Part of a small language model's weights: 8240 steps.
Each number is 500 + 25 x the weight over the matrix's rms, rounded and kept within 0 to 999. Layers, rows and columns count from 0. Numbers have three digits each.

# v: layer 11 attention value, 224x224, rms 0.0897, rows 211-223, columns 112-223
# o: layer 11 attention output (transposed), 224x224, rms 0.0901, rows 211-223, columns 112-223
# gate: layer 11 MLP gate, 576x224, rms 0.13, rows 0-31, columns 112-223
# up: layer 11 MLP up, 576x224, rms 0.136, rows 0-30, columns 112-223
# down: layer 11 MLP down (transposed), 576x224, rms 0.101, rows 0-30, columns 112-223
v211:522496529484494491525524516527479513491508506517565542519582488491540500475544466504501524519433486476503473478475531539495494535538508511483481502472512513462517481535512498517516505530546542507456519603507516492495511482492516550513483533515469517477519481514490474523476502486533488469485513476493505475529482482502491540480461534485
o211:525507521509487500508497499520497505506531548516509519516524521518541528492539467499500531514485487494505480473484520524511508540542489503478502501460506500490499493535510470522540522527542535518473525568509534481469504507493505537500512515518488495478540481510498446533474531493490495473469488480511524473538503509504497539488493514485
v212:446458533469488531512562492520487522539528559523507485474533532540475479453494479476484489511528474490495519465526502493520449514533489507502483519479504508511538522519519491504505505510521523532482485484479471474499542503501521460466510547467523486497529502482538449537491508510505477494500504543533452552469517533525481485495506459467
o212:444466516484499557494559480497456529517546534476456476513515539550522484484496496458505528493514497476530486485530498460502484493541472524525480474476508518497557542501530529510504514477530505481481529481454440512491547497519510486459528558450505502494509480493524494541464479522525495515501540555520490505442520529531464490466490500466
v213:544499497471490546519508489487485501479525513506485549510502508442508490511503540497466521474447478495536516502510509460484504499456468461434519527507515497531489501515512499491497452455550487455494495519514470534506520516536499496477522520558491493497526477481457504550509494469474537489497486475543545541536495447451531518477508473519
o213:549522483482508525506517468491465510456510499494477547456499544489516497522523536492462508460476478505522508493480490478474537512494469479440515549483534491536459490508505501506484464449551513464500489508534469528520508531526487506492530536559477475505509468447451489521510514478474526504494506453522529563554460476460543523498513496481
v214:510501496503499505533469481520494492480498514515527484471460472535496518516499505452500503472505539531476433476499520514520522516529483523500540493470502471557539521527457501534475449535540455552480505532546519506526523503511490518464491532470535489529477473486532510450490487460466494467479522507490524488507463513502482539451532485516
o214:475497499526497504544473480511501479482532510520565480498481472527491524482500508471524525497468542510475418506488508541497503504533500508500467490460480465563553524542440518523466500535521450525479494512504519496529489500507471488458487555462560519523487493513512546430495487463457517506478472508470520501524505516541471512429492480519
v215:434493469528512471471534479451535481454481453472496516493509480454508481543479531524484493469496508515513523503507511538484497484520506506489508507487484507500517448488544516484486519523509485508531460550489477473461506508499481494483489537496448450531464512478493507489492592537538470539527481546508499488512517495471509476531506485521
o215:460497464510484485446528453463549496477474478503490520497498499456492485525478498531480503457502507495527517509501501518497502459554508524468477480467524519488534471491521497497502523521503494516510477542494489487465504531480487495484476513495408438516480523519488509491489617511488452513484476524490520503500491484488499481497514466536
v216:485509441508463476515513504470513506500518492522487500495559468518489471497518487500491495461523486480542560488464468498536471497500468525507531505494468470503529500466472543508482516472489478467526497481499550520502549435505512510488512529529517507506517482533505494473547491514499507524503503492523525521509516528473426510533521543467
o216:499507487505480499508507528467525506500509493524506506509536495517491494490504479482502480510504499480527557498482494479509482493500490503503489508497490482507515492465477512504503496477490499505510490503487497522496500488510485495487525532516534486481501492501489508510527479502490511508515501501505511500510502519497459489523514503488
v217:492487473502535415490560462522456533491523478526500505507476529500476545516549514524490494511484527476484505524454426520465467517519529496487543496484517530527476522515507525474505536489536503503538522494504530543499536499528512520515483446535561543542499475493462453523498514522488460504471457476498500482498496520499514485495511512471
o217:488468506544521422476552466518469521514531481508523502522510497487506522529557515526484497528495519481468503526463478527476477548506515501487563471487491492517497530545540540505503521487513497505510511496500550536520537530521522500510473449525559532532479465493471473537488498522466485525496447488509486489501488542504492485515520519474
v218:502505524493529531538523481466502481459479516486509474493489510498520520478447508484467460536461455495476492512478521477496459494505526496472511480487509464540454489462513536499491479458470466519495514480502529495464493497503471474524531474532483468525492491523521545468492485521491481472452553479487507499512512549537510504515481534521
o218:514503493454474517548525464466521457509478484501517477486479503523526498467499497471445487541487448489477503504482520474492433519543505490494524500519509472539488496452491513489494500489514488528468507488465557508458490498491458488531550495529487451530505490516491539471483466517497454469438525472462518485504503554562475514499521527548
v219:473525495495490513474523484507482491485521517523545542545537510519491506475458468471511472544468528514508524462450495497500511496530480479508497492460502511466493445454438533510502487510459558552505513509410488473545455514494493547462492486522509479437448493479485523514500452489464533490501451496508507515502503522489490531499486489486
o219:453507458497498511496482475530500482486491499507526529523526498505511475489498478487513474497489500503508497501445487490475522516489497485489509493483493509516529475499486542504497484519485521531496495521468500472519496507494489529467508489528525505463455478494484494505498498490500526501501462508514486487529500517502497511511480495499
v220:554506514482510535492491484467522538541459503506510494504529437513497489506478475495503488507513550511504466508542459505463505519496542472507505462503532483516510491530454557500490499480489489430540536474514507450473518510468497479471538507483546499497468466527442463532485483519529488564478485461497489490510528536486516481528474493525
o220:576466522468531500477506475472512544522467485484510487509508463497493470480479476489535494496480519475504512495513463513449470530526572449509486479512524512493521492551467543500512506457475502445482510486508478483482511471489535488507542490519521524489477487492455453530491507466533484540473473459512465484526520501495512572521485511542
v221:519482538443492503485515501530540509526467476518536459504493467487515520541516468521498490474470526546477480521486470471549465460457481493524497475479434454506521492547499491482469508481534538482473515465510491484503505499542553476501523504488494479502501453516525504470528458442541477491518502526466454539468495490559554534503508452496
o221:517445526453492520523507508530538506535471465484489500512488483500527504529501484482484513481492526522455483516475472473557492467475489450513510448490457474479516504513507462501477501503550499471492520473496488508516494501501534505499514522480516475519480446507516488494487467435546453525478519497445478528462478482528528550518524449479
v222:493496511456507477520517521520526534501506524506497517533502564517460509489507555520483530501488454525496489489504470513503542500520489513498480499462487508472497440502452545525490477506509513512496517518471527529518535506480507536501454463487530492517492551480549501502525500511474533513451476432491471482515557475512537528521533533509
o222:478506479487494484496535517500551511531485482471514517520508569506472521499520563490508529512486450514472479488499482535478530503517490495488473482480510530474516459479477559519477474514491509515513524553461491537502527494477498507524487455473550514521500521482528543517512489534502548502472490453475476487485599441520517496504551509507
v223:483512546522511447512496480514517490511471510543488515493544477550524528474469510515486501501492528544502501492520483520506487495533473507494508532476508463464504539511512501480506460455492487542512518491477515507448462511460502505496540489503500553549498495543503503488509471508466452513500466542538551494567507472528507488508465516520
o223:500513537519461480529479502515510521498503539523486521500509470534485526495477464494498495478506529505499502497504508469519496493570477505476489487490479460448463530538497512484475481467491503521507507501482556516471496499461512505518523509538531521528526492517538489491502504548494489501488455537514537492522510495497526544539503518479
gate0:481498509471512452499456516528463491496502497498506514513533468502529470506482499477485472485482526500518450498468477520566507496462473523503559456496509465511527487472465510496468511470492491471534492490485488535514511492520506525467518477477498530525506507515480510474530499504502470460493474475480522479459499478442499468488457465485
up0:485473542502511506548497511543499508470462533491482504481495504506500494535559524476506492523524453478509506508511501529517520487525463502508519476511507485447475529481527494507500537499455478512468496483494531456471472509482537418487474526500500499505541521483481469523457534500469499502495490511499503536521494525484548491462498487525
down0:489492510484490451503480518515495485513527513469475499521482486505488511498496510490525500490504527520517448471501478501542498461470516516504509468508472505483522494523472510559475511514502528464555504477508494518502501518504475508502515458489498509508473492506473538493520497496488504472506456491494471493460497501486497480507481463478
gate1:509542537547502551510522457483489527526513477496486502495493481477469543573484536498534468557465450519502521505490468473478513444506465475472469491486529477484492471493592472446498497503477471521474490516485442481488467526495511514481511498480487476463487471504502523566430471525525468510549475507544462531497503524505523499460529447508
up1:480488524483513470460453517448511526503474490500533487511458491467454499496486481514501500482490479458539498526506504490526485481500545435562520475505500479518480514513494443503507499497525482495507542492475520546484519474541471487487572482505527463547515467500554459470533468450486547467519496518526474524510516494509491524427543523489
down1:462476512502524530511483524501475473532542536521453467521517472446505484506487518489453500492512517474506491481495452486501474474508527509494481466504494498535514467516550488498488495482525415512521497495503492488496516478525540493471511496518538505517519507489491485488493543455465473471482511543549530499432509478478488530476528507488
gate2:515462532548485506503507521522521494517505499464547518501475485488507482481470490472513474472526499506514484505463473498528487446497496514508499492507501472496487457519515506511486468517439544446540478509483535512539467513526501466473485485512479468512470547487485522459469514466526511506497520491495510513494494452501527502501475509526
up2:517483510489470526500452485499488518533517513457493474471504506564530489514496517522450491475462499506509515478494467477501456499513524489505501525550478518522502499528505480491492495508515523506482458456532505453490508493501498493484504496504532490494508486520487523490482496511476505504491463481497491495473460514512520542452517558501
down2:510519489495461457505453488444517500502517549470489491536537452526521532493490494495471542538461501507505533489494524466468475526465506503483503508524500503482531521471515530510516488504553505491519524474475433500449476496487531536542509518564535551495469463471513495495511486528533528488466499518487471478494457535518517518515529528494
gate3:490496502494497468504472527527469548503506468523539531484470544496510470495518542506503403483481502489509475467503492517521463483480499493461560506493533486505449485429523470489507484477474482486545522486490454535544466486496483450532462502503472487458500513490511485514452495527470507525540489523530484528488507526509474549508522482500
up3:479527480516485498457508500537484551505500485453516522470498453524553440497525528492516441473433511500568499540467491462533501504484502526573534513506512483496490476453522509548503459470486504488500488499493541491478497531480516486486511480490532475499505518503497524518499480455504559535518515448515524532529468532526490476478490523528
down3:508500512507487518517477491457439498506469493472494493530511483468510473524492527459508512531466482492486487518497473508461524486502490483553458488496506500452525516505475470478507506501505511497510490520479468506517498537510472487481505522497501479504507531417487498508524476536559526501456529498539491533517472517493525537517530519495
gate4:502501509504456526466500510504496484483526475501515525500477490477500549476443469500496521540472514504476515477507499474468556517469495524501507490479522462484482490468480480441454515487479520498520484498520509481532490522486555493503503507488497482515529505490536555508479466521513435501536449496473509467559509493540523482460519450482
up4:491535465424532445494451500461518500511486522498508514529527519452493499526527522481501435546524478469514464545526527494486499511485527534547484514491531553493485534488535475506467526482490500500520535538468503551448529491463508509514448460494493495507515506498460525435483523484507513529549531504492507482521529490479472547511501504531
down4:502484512515468499536496504483531558467521505524522474509456520495480482482518472465509543488503530504452507507520487459476508483457482508498478491556508502511469541501526485512513492496517510509503462502481497480513529467531517511482431512477481440461555521543487493492483509507524495540454455503526557488502463534503516529532496499490
gate5:506486508461488499503492489495514523529519464512472508502503515519516483491535457532504444492504517469530479503492494454483493481449519497490489529495516498515444514473502490532451541507467495526495516524500500517492501466532505526505483482520533510528475512498493464479504506486517465479539507499541518504462510461521496479473496536503
up5:520501504479488466509491437482478480460485500503521535464476460500502512487511493482501519492528518464488513494512501489507494486501524478502482509499513482495496499482485499479515497484490532475487513490514494504520514486491496465513481504507494494468517483484483522513521509489541520519502467495520494499514494488498523476495476504536
down5:508489514505510550492467546490504534515527505490493518516522507483510504501484513534479498492495500536527481524486489501497524490476497490515498525533465521522514497492503497517552488537501482530512513480475519492482551468504500518508514480508510515500490502526526482483485506543490436474542485514474462500514515511463474539502495504490
gate6:468522521486473469531495454531535490485520479475479476475497469523514477447525427519573489519509512505449494539489501499532454454530517478510508511510469486517457493526452491474486483491472466472532523472514518513510480526466440482494495536498496485481468490497501496524516481540489510549525517519517446497501452506487494474512490465465
up6:503514443477464513449484481509516463461473533471503498503536531485534544485505521487459497471525501523528543541493500494539506539542554498489508476527502510502465499583462492524517475472526485557473502463522537485506481488514512484493496476520532480515554479476476490462497458496462539504513529545522481496442480507519603512499430511491
down6:518504463504508466531537563474509532531448505509542496515500511475454485522528490507500493505522518524495439495471514480540524486443494511499509459489562498566496491493506501522482505485469451504521557457532522486503538494515436482511477510487518488546512490491539539480524466521497540550489460527486471553488539508465524556508481483544
gate7:490476502515499529542496490484520468471527467530491514532506463464538476512451481495514481519475498509474495525539506541496486508500537521485501482472518500483467495535502519502475470481510475513519472502474487498532496505529482497507526511516516501491483510497494467501508485527537511438466464484530563486481492485477492498524496582506
up7:495492482525506461480536516504518533518520531499480513480507568497515478508519450488513501490523536503533475492475503513527519475473546500508506514500493528472520490466485484496516509493491528558477477521504489517528533490526491512504500492507519486479487459522494513514475466479482504483497543484489493486512473513523509483544487529497
down7:511528475483489527495479495493530486500492508494486464534491493519498493509494518521515506492444503480502506478512521482510490502477452466519482462513489468550450475496475524515509491526488457494455556514498499481476510475509520527438512488489508512489521525488492504518496555498509482518519469509517474477507452489498485520499486476482
gate8:516550519521536468528488457472488503515528509519513502515542507488557478489477491508537494550510497467471479479555493488496493525496518454464488480528463501507497496511471480490405526503474479541476501503527486525465515503456506481450508478517505466525503541455510478459465528490512484484515504512524501460513495495475573496521542560487
up8:494549499537508467491530522454509542536518488498525520475464497532540532468478482542536513552473518528528491454505523519491508539509540485504482519499494412508487480511490511535489551522502472533510528499486469474490488506515472455467489508511499478499414475462550536511481486500482544502487484525513491494489562555468520468497532531506
down8:473507530475495497502473484513502506521544516520514499498491539516518506482485454502485512526533511521516451507512486513521495509490482483472519489514476500531458520466511478516414514504506478498441467474503521509502483562494505477487523511506504483519447447505520484501504525459531535488496480486552491469499554501463543521504470495511
gate9:466511497484545506486488496497492516475493482490473525476504456523474562517477504510472489540524519508532526479551492534490501484496478530458511507460455525524502515489483561476456514485484462537467534536482503507494480497505501459506499544500533498473480512445493505485514492515490501513490481494514502510523509518441486528480480473505
up9:491530474532487532469480535528431495520497485448489499454498502500474515515507482497504493508477488500485525525530520516520499531552494530524514468458467476500487472540492503449500512489490518498525486494521490506502503489505480497510465481499498504503504535458458499484503452515487519514499478494512524533488498480509519500483466505547
down9:446493503524518480485529530498540524478423456474560505486514479528500540515509498453498471517503488479538517478521512490528518537469547498481504500451460509440494492534504483525505528474472504500501502501446488491529524495443476493503547546517497493477481498481522524518489495469535494507519469476543513514476524561488509535480495515511
gate10:488500509525484488550520515542462499522513499500525476504512482482498504470547501470490507523489492453521518528520457503536506522477495459491509479525484466481513513524543503466509488529480497481546550463607480462508505519477502532564469536492569508490525486541488500492471509469516486523480455510468469478587496492494508490484500516522
up10:515488525505512479439561484489502499480502515449474497493489487543527446510511486550565512490511512490460504498471506519506526501499491479514506492533526516484491478467454491495478541512515479530524527493453476552487539483519452489515521482486515524493544503541557526528479517521478519494508476503492533487473494497508514476566461551502
down10:462473500490543478494501512540488526503481502499478514512500491513464519504471477547505533451495494555488510494471529504515496460503490549499490520523472566541490535546548504497505522523493494535501464488495512506523511536488499480511488524477490514520531467493498471498529534539494491526512487482524511510451493489491511503521454482490
gate11:447497494442445474491487524457478463504460495534487516523516497461509500520509488517488501522493501478461503450506500466495490532488506481554467532517494489494496489473558488461468496486461440489487489497485514521524499497484508536505507481471535532497462502469530487534489506567488474524481525479488493505535504532491507497474513531512
up11:496491476502493484501461477479546567467478480521456477461525495551497510457495520493482515507508520511515494581514508498535545524461510497487491513498519479499529468490456522475483489493525555490510488503508467470518478506518484523502488468531408470498541503515490491469519530484555484489486475505513542514493489454476507478529466499537
down11:505491450534459520500507494488499454487545489477545507503502516480507501525516547473491485480505503511485528483526509500470517533461502501540498490511489512531468507503517459556525497480443542492462522477525486480503481459540529489457533494506505515481521463504473476497496518485528564512538511527495570519495454492512518460510500491455
gate12:480485484492524473494538464517464490488527545527482498495502457527473520527476533489575499508485494476491555482464509494520530508530500450484479525492521559508497535520480511475511532493446496483500526494531503500504495510468498488427493534495490468523550512497527515502514461545501510535518494549478477499481485504501522509505521475530
up12:522545532472525523507477509520509528532518502501524523567480515476528477496518511516467498526485509494528516503523510559516474494523460491464496539476539505491486534512499522471512517488547527482525491447492493522494457492492518504456470520486495431509483520506515481491505503489482483507496473510489517510517481491494527499546522467526
down12:458491458515486546487536481513473471566544521506512518479508516523494457510512491528525503473490549486514456501477508523477508501468469528536504457480461515502478484502499507516537496488485503504487487510490553507523457519502463476549507518490546462510477492517512499475531499497478487487536507479498488542486488519457471497546520494495
gate13:476516524553518515536481501531545473489531486468529512502540478563477507506493496504503567524460473487442486435470475476487500465520526474519505470517499493487488480488500484479493522506512523521511512523508495477524449490537526484499479506476505480466486499472532470537494510512485460493473493499501483507510490525495490517509474494510
up13:516507468496553505513524507421506452520515532472483495525488514454484518512485506473482501547543477528503502537516529503533487461476515499486493495526472561521467485497510497561574496514527454486558507535489514517491492497520495504524521537481480495546543505510467475493484508513525506490493561529522471475492490463468463477514493461469
down13:491537490529523549543499534516528470546536471509542515473445493524500506494484480490537532515503480534466499494498483521482528518487517485482488495530523516520517457501534452496483524493522497493507520492514494516500523485545526522509463489486469509498503486492554475473488507518501489513479529469475544481491551502468474532536521490504
gate14:521505460478493493497465492496448495501480517530507421494488499494493478521495513529488535513478537507523480509520530484486516516497473498520474472446497521476519510516461468443453559541466503516526471508552479490469538486459484487478548507499477528496520455512520538468485431526453504486508522487499490520496498505475488476506503532490
up14:452518499484490540487521511489498475483469474465480511508496516455524516508511510481508533495474504510522540533517488531544504471527511479493550513532484487498496519495486540482538486489512522446514506524505554539519492509459525527507481506545542485504505506484493466534496452502531503512524478465547510486524498504491505470549487473515
down14:487511566503555498488559493500519482496495508521517524505493524487506530532483502472499487532506496536490492496502513522514476511507532491480509501493467514497515505476502533486568485507470529543477528513473509514498513550492482504501485529487495507478535525466458540494494487494447504520480478524487482507459438481503487513503501439454
gate15:504519510514517476516513473502493529488464498536485478517501485517560506484492442522457524529540500474503471487527500480509502493514524482470520484480526490495498523514519532485435482467519522475524522476451515486497499530495494486484472467524474518481525490490501510505528542480487517541516453521506548516535537480506479512466539492542
up15:454492485520491498509486501500493496487496510513456472499497489519512478482528481576466470505524451525503508498528523499474498525516478485489562500468501527495494491472496506514493520453526492515440483521480515524451509515496493464519477504471445498527504487472507508474471471524495483529471505507509508477539538515506473457522561479482
down15:505516508476485488502494484474499453509526522483489456488520486483483489491501544527499505485443486525487532504526510481484517452465499519566474486581485512499506510488531496501502532480504484510569511512526467492517487462503527532459531511525526494498503500523523483495507499501525493488508530491517505478501452489487528498508500487480
gate16:454503523554514496503489472496520518471498514491533490506531554423483527477506565522494477492496461505516459510425507465523497512508523512474541527512483488511467506525489461471525487470464490517560515495511456519495458512482508479521530525528471453512511468509460506490507508486483480466504481481474452471515541480473545511500491480498
up16:528518497495465510509501515534512504479517503485489487481489525520508499471483510520505504541537475506452478472526523471508489457429465501487436531445461516507487494503551527470471451497522482465498514465545544487482508491514491479494519472448506505481502489489451463496495508521500461460529501512519509495509475544524512490488431512509
down16:467480526515481488466424534512529525513490506489483535475471492469494503513534539497526439503501541544511504470449472485509477505502506493516501527487506494473472486477514518474481509523475525489526514469539504442466507504504503498477527459476480516490503478490487498512515521492500460473545466471515495508492472468474494543506500515500
gate17:492476508493521510478491514510481467527517477503506548492497504527504542528557534475455506538532491498503528508508511478468518509503532495534498509494498519479517524477495461447508553471459460532560504556460479467484496526506548542463495495493451479515463493533486523465507518504533479482532527494551473556496504512523509540501528486534
up17:496476493483531533502494512518498512554487514468546448522518498486502504514481510496489485578539482481516473485477470461483496492493512504522541497491499478482506493467515430524502491519483572496509484517510471520516475495516495477539531441502493495510465505491493528457470522505559489471530502521513462534483519529475449462513550494445
down17:489482535505529525519499462503526512513510493508512540498441478471500445499498479419455544493541449504448510523476520492490520480477515473498510461487520457502454466529515517465513511488488535531453500469520465540487533541505465518495458546499451480499501507490509520475521506543542516522506505480520507548527458494474519493498486498526
gate18:514496474508508513512491491481484463476453536507520430476485493500519561517516533498492495482517492508486482475554548477532493472521543514486498516471508529521521469501494456529542503514496418499529537537493496523507492488503511496493485464478492498551464548501515501503497537492506512513503494491548509508490555454472452479557519471547
up18:512531529480513522494482535535514493514527507510466507485463498536494516515517496522476512513499479502494521475507502513516514500497484511508496476466498506503527503504514505484478530528540535513507541487484481480509547497494467469478511508520501517473462514531483515537469540542503504512504494542492501534508525524485499494476485524500
down18:476505504488518453483496519510467525466469513477478536483478482485496540518508543491541494482488500481478483535470474462505487517498493544507501527496553527510535481484481483513475514487468488485520501473481498502533489454504475489488509464525489472491502508470483488516480460515493537500492525480472480515486504503501517484501529479502
gate19:495506493496477496482515508485536511484509452514500485512518490503526483483505518506454470455547525447519481524521506533538483534486480513438501489495515508505506507501483506529537490499531491497513483538496520527491548443527510539501516527521505480508515498514482484433515487470504507492466516476496486508532521461486425523516514554501
up19:514499479497460503518462503520510490476509511477480518481504537474485517499484528469492515501485485477470521495490506524480512495494508498496504541522502491514509506511517474509487510457509509544487513479520498456472498494495473503502567467512483478505494485498557454481523493505468497479523524483493511497498515518486515479472466519484
down19:464488516508543503486551488495487496506472476543523484520493472530496478512534474536514515508519504522507485469517481484501483494513477510478509467484473478458491489503459529491519470547502495466501505487464504526532501548514537469521451529510531509507522501488458539497473507483522512525460510542520489535511510521508460519542486493508
gate20:481506503481485513457515532489489512524496481487550516503514521476487512535526541489486519485525507522528542506513507558497472490484452481503515507521488465470514469513454455503516537490475491545547487494532489487521519501503480506508521519542429499510500479494500514472496483505507534449483548499527421480494529505506470465504492484515
up20:509528520483512475467468506494489504488455502465510449489490448506540494451490531491501469455500516505473520520467507507498501506519497491450485490476525513538487489521528511533474491488518509533477446511500506539508505502532486487528473487507503515482489493516516468484527539520492510526494520509492509508495484528483504516485524513474
down20:527504500471513497519515473474516508527544491540520540484476508480464525488528502503509501549496526513542464497500507491498518523478470534503500461518488537486489508476537464478494520493504537492528529472519445485496532545481507500495524508492482488498500481481501516453498475483495493451515526488525488500509523507480497514511510489491
gate21:483510486517522512502525507473523497509453466496506469508511466497512473487496481541498507448484538518497474516460467523529481542498484468516515516542509477546491522474519505528478515496535546474515485482526466483487512502483476528475501474530489498441527514520537503557453527516470477451500517507472511465540496497542506485503487533523
up21:490479479531494525473542492455519475482497505513504503486489526509493487517435515500484522515517524516519505505489516502458522511473532498474535527423461475529520521507446474527474484524489524508486488449468518548510466529491478482494517500498457500508485488496526517507554461477504527511501476495470502499544458552510456509469519479532
down21:536469504456484498514501488488493463499492472440533504501463496465510519533530569509512477463498493427482507473519485480507537493510476509525449512514526501501492482503483472488491499471506467491479514552476455540488477511456482489533499496501492467480524496483482495475516538495513500530519520474522493493463494497502506512511518487442
gate22:513493472510458492526512501472457492503520531515528444508483508529473506530528500515488525484524485526478452488462483480502477476463519479536487519480502496499494495503462507483534528466498535490488497504511498496497500512496495456475469477496478474521505545462518486510512531534545541482491509466486509510491479484548470501543499464507
up22:522505542496511514539481459467493523548462536512469513481481494512462474470531525547495499501532529474490508510507544555478503477469508509503466512501463489509527479485458471535479496515533496533559519454478500509500488476498503505445538455455461507494472475475496510509512491498523536515451520468489470487529488526528496486507522463478
down22:524526475482522521468537436497492477468470495535545493494469491523507498487469502538488516537475495475490510529480546505512539469472480469524494488512469493502499533509457547512494487497473525521516545467481489524525488438485538503486509483501514523544514488513516488547476469520524528499494539451502554475496479512512457466558483516480
gate23:521483453477515533482521564484509528517520489525487491480468486494493523510474484516508490490504503516518497508497504479522481533482479528494513513473531500533499517504485527527486490510495496494464515521469526519508509487489536503507520513516474533501506496500495495487529526468507517487479493472512515494530473512477493471472500559473
up23:497505529520495510487487483487445484489512474494530484504491525501506499504483497446485478489488511483500504496505532494459495548476482480508494482477504490472465493512488475491515485479485506519517515499532493485466527518508529476502509472556517524508534531518502512517490497517516493476456555534497501521486490471473511510517499488526
down23:487477496486504476553482510469516512525494481499502499512486476501508518500510485526520532481507480487520476483499518523535482461529483498486480533514531520517493506494494537521483525480525540493474489474489530517520506613493484517501489497471450493495472462481494487494511516494474502502542497497478499516507477544512504482493492517510
gate24:513503508531497534496526493472473450497511498498473519530484480535469524487460477524489458486545552479454484497495521464470494487493519487446496470472518468492523508455500476529529524505499508484477479507518510463519460536483475448508450448515431503507490501498533537521495442484534491516533500513553504519500543508466474557468460535469
up24:492489494469501472498456523480486504500528494514482490506489515546494508448541415498449520462524451478516488483498503461492462485523496486542557514502493505517469478492496507508518503526513524497504487526511507541486494510528452501544495526516509478517546487491496493518495511489498487496500531454499440491493557477487525479459545512487
down24:503508497525521487564511510496509497515508504524537511495492478523507534513465493504492500499475503529516487492522467456507497526507526532510565491474492496494482495490481479525455523538501490501459503524506509519456498491450494518501573515497509510502535521456508533507523530467431504498552489474529488504497520495521526520485486517476
gate25:525479503492531511520483513529488496489533492498500500502485508535504519498504552447481506505491528481495465480523457507485567503433538477529503519504517532496516481519515517485502514476465500513529507471515515495511480532498516533527491505498486528474515485477480498488479523489508479516521465455479481516510470485483466519474504479530
up25:495475521474499522496529497491493529521534496513571518469526513530528486474462494461488555515506542490508560456473471441508502450496457472506438524504491455485537462488500496452507476499487522516503475513497455498494508514485518496476458469495535520492524480541473519543468473530492465515497483472522498451506483540488539496539484484525
down25:504479440498511487555530518507523524494487466519532549513453496501502508480461492527478505477472508516529518536457499485523496499496480500552470503441524478489531509517512542496522485491509537495497465451469523492487469484420510493530512482476517501528548482489523491486509511545483489498484417516489512508476499483513496496510515513539
gate26:491510484446541489505459506528500478504511491479484491473479506521515503446514454500507468502516482513500487467516475523526486440522473499520449472508535479491488509519484467512464483509473475490448523525502526534511473467489505511452514518490442501470486505486511561423511515511492463483493556535494507526463536505516456487517482454450
up26:440456499514480493532486499489459505493512463543514526497520472514528478502474472480483440508481480474465496486468447524489498503523490497485500501559486499471482516470494472459462523470524450498498522497491483516444499500508498561507509471508511515490501511454524493488468479506501527510522491465503484528519466472426519491516478492514
down26:532519513506471504453492498497497469544533519509515435502481534458487486509464517484465517533487498497524503459484482523500530476484511496514489466515482488535484498496505481511487515492461514468520503512492543517534455498490491454487505481493518492526515462535439499514462532481492500503513479479544496484412477508560507499484534519520
gate27:523495508495497485505491459542482493480471533476524472460512514492493513500466552458525545509503490506446506525487486491535487509514496494486505513493525502513542524446478482503523498493481500484483519481520478464513482513449515490501467502486505480489497549501479537508479499509484514553513501476477510520468489521541503514493494489510
up27:506537512509515527488505496491496498456531502483437486521466479513528501506483511493514540513512489557551533516489518485507534471473505493487512501476491525488520479481492524470514515476517490513484479525503530514494473519500451481532509526499526534477465480477479520440542478515505529489505499527516503508477510509515519461523518485541
down27:496516511478564493491479433514487482462459469534492521546522500499488527516499517447506523505507508525466494520507518526519466510508533497492520562528515477480527527511504474487528529505497511449471471490499501514486491472511494464521505561532537498488508512511522494487501475507513500492514504505511462502483540519549517495499536481496
gate28:526509545492529505475502525530516509485457521474502496509467497468412506508550500509517452518527492505535513493536491495510492445479450494526503438450517501497509506507508507470493529495503533473520552495517519487468463486480516511474489517487439557474485469492475519464493500467492495505467483516478552516499496449480488531510460436517
up28:507525498554490476485530508496515516464476524493546575496500524541503512444521493510535464507498528459468509500519523524485524467470477491507529488493516498465519488449497561553485467512513503500438476583486499468501504504513492496465475511515502479510514527463456509518506477517489520535553480504522510473526508521489482550492521524478
down28:532442526487475449512507481509445467500475499484497478478512479468515507503488480454525486515457446456485495534463505499439524481507531495482488483502471524469517532532515479506507511483487495515547465503515467529510455401528502447524522515529507498488489527520509468529515517497471523514506545488525492526445474515518505536461508513517
gate29:511551513470476521497529513517503479477502515479490469528464524461453496513505548545470488499495500462493515518469483474520505524524486471554447519501506494521466516473494518493476495456501516568495534478505526499467500494487478545444525496500509527494517449490495496507517493543487524513551504517475513534520500496516490481500502500440
up29:472436498474509477496478523515527481460490483493525493499479521466491502480502495495529554494503503510518478507482488547521493470518491471488452500490559555469488474515522490481499523519451547480526519529503523515517540480498475518504513527526489515518488487480526449485471495495498469477512501468506503466494521483516501465552501513524
down29:524467512512535485487480453494511538529460510474530511494471481530531500530496471490484479491496440515501504508520550523482497494507520509469498473465505482486523513476490485547520498497524500527513490536461517528505518519519474498512486476498483461508506532504495517519508509488533467516528494486491550446495482534520493451427509486493
gate30:486545488468487511546472492495477466521511519492494542564534487499521475523487493505514528510506508497525516487512499490413488544479525511451446534555443525526485488483491476475521512478493529494493511527510512449534461508462474555490459502545483482520538527500521501478412509512481487501532542483548481486489476526486488480523458535439
up30:518518459503487490488546484482521557499464513482560495470513478498486478509532472515441519508500521499479558473508462484506526509509490543499526487497440462513489527489473505485503541493552483501515536520461513504491495497478509455474498510528470512498454483462483522508498521507467534483444504527506510474490498473457495482561518488476
down30:459500539487485466508541487452483539477529499491528507482513498492529505506494445443510520542483509536509497498519470541530550508508518517501464480496518471523447459511518480540528473497515492521496501520478505447452510497495501511488470518495553480544539507502483508482516500510453503501529503463497505512474505481470531525539497463478
gate31:528507500501497484495491492469491526477501459498521513515506498497508476488477494477482458459477515459503477510517494518494498553470470493513488509541500503510508495488525515507552485491507456496512491504500536521529548467541526501529495501523508505516520523510490474473511519455515517513502516482509514472487521490485483508500505542512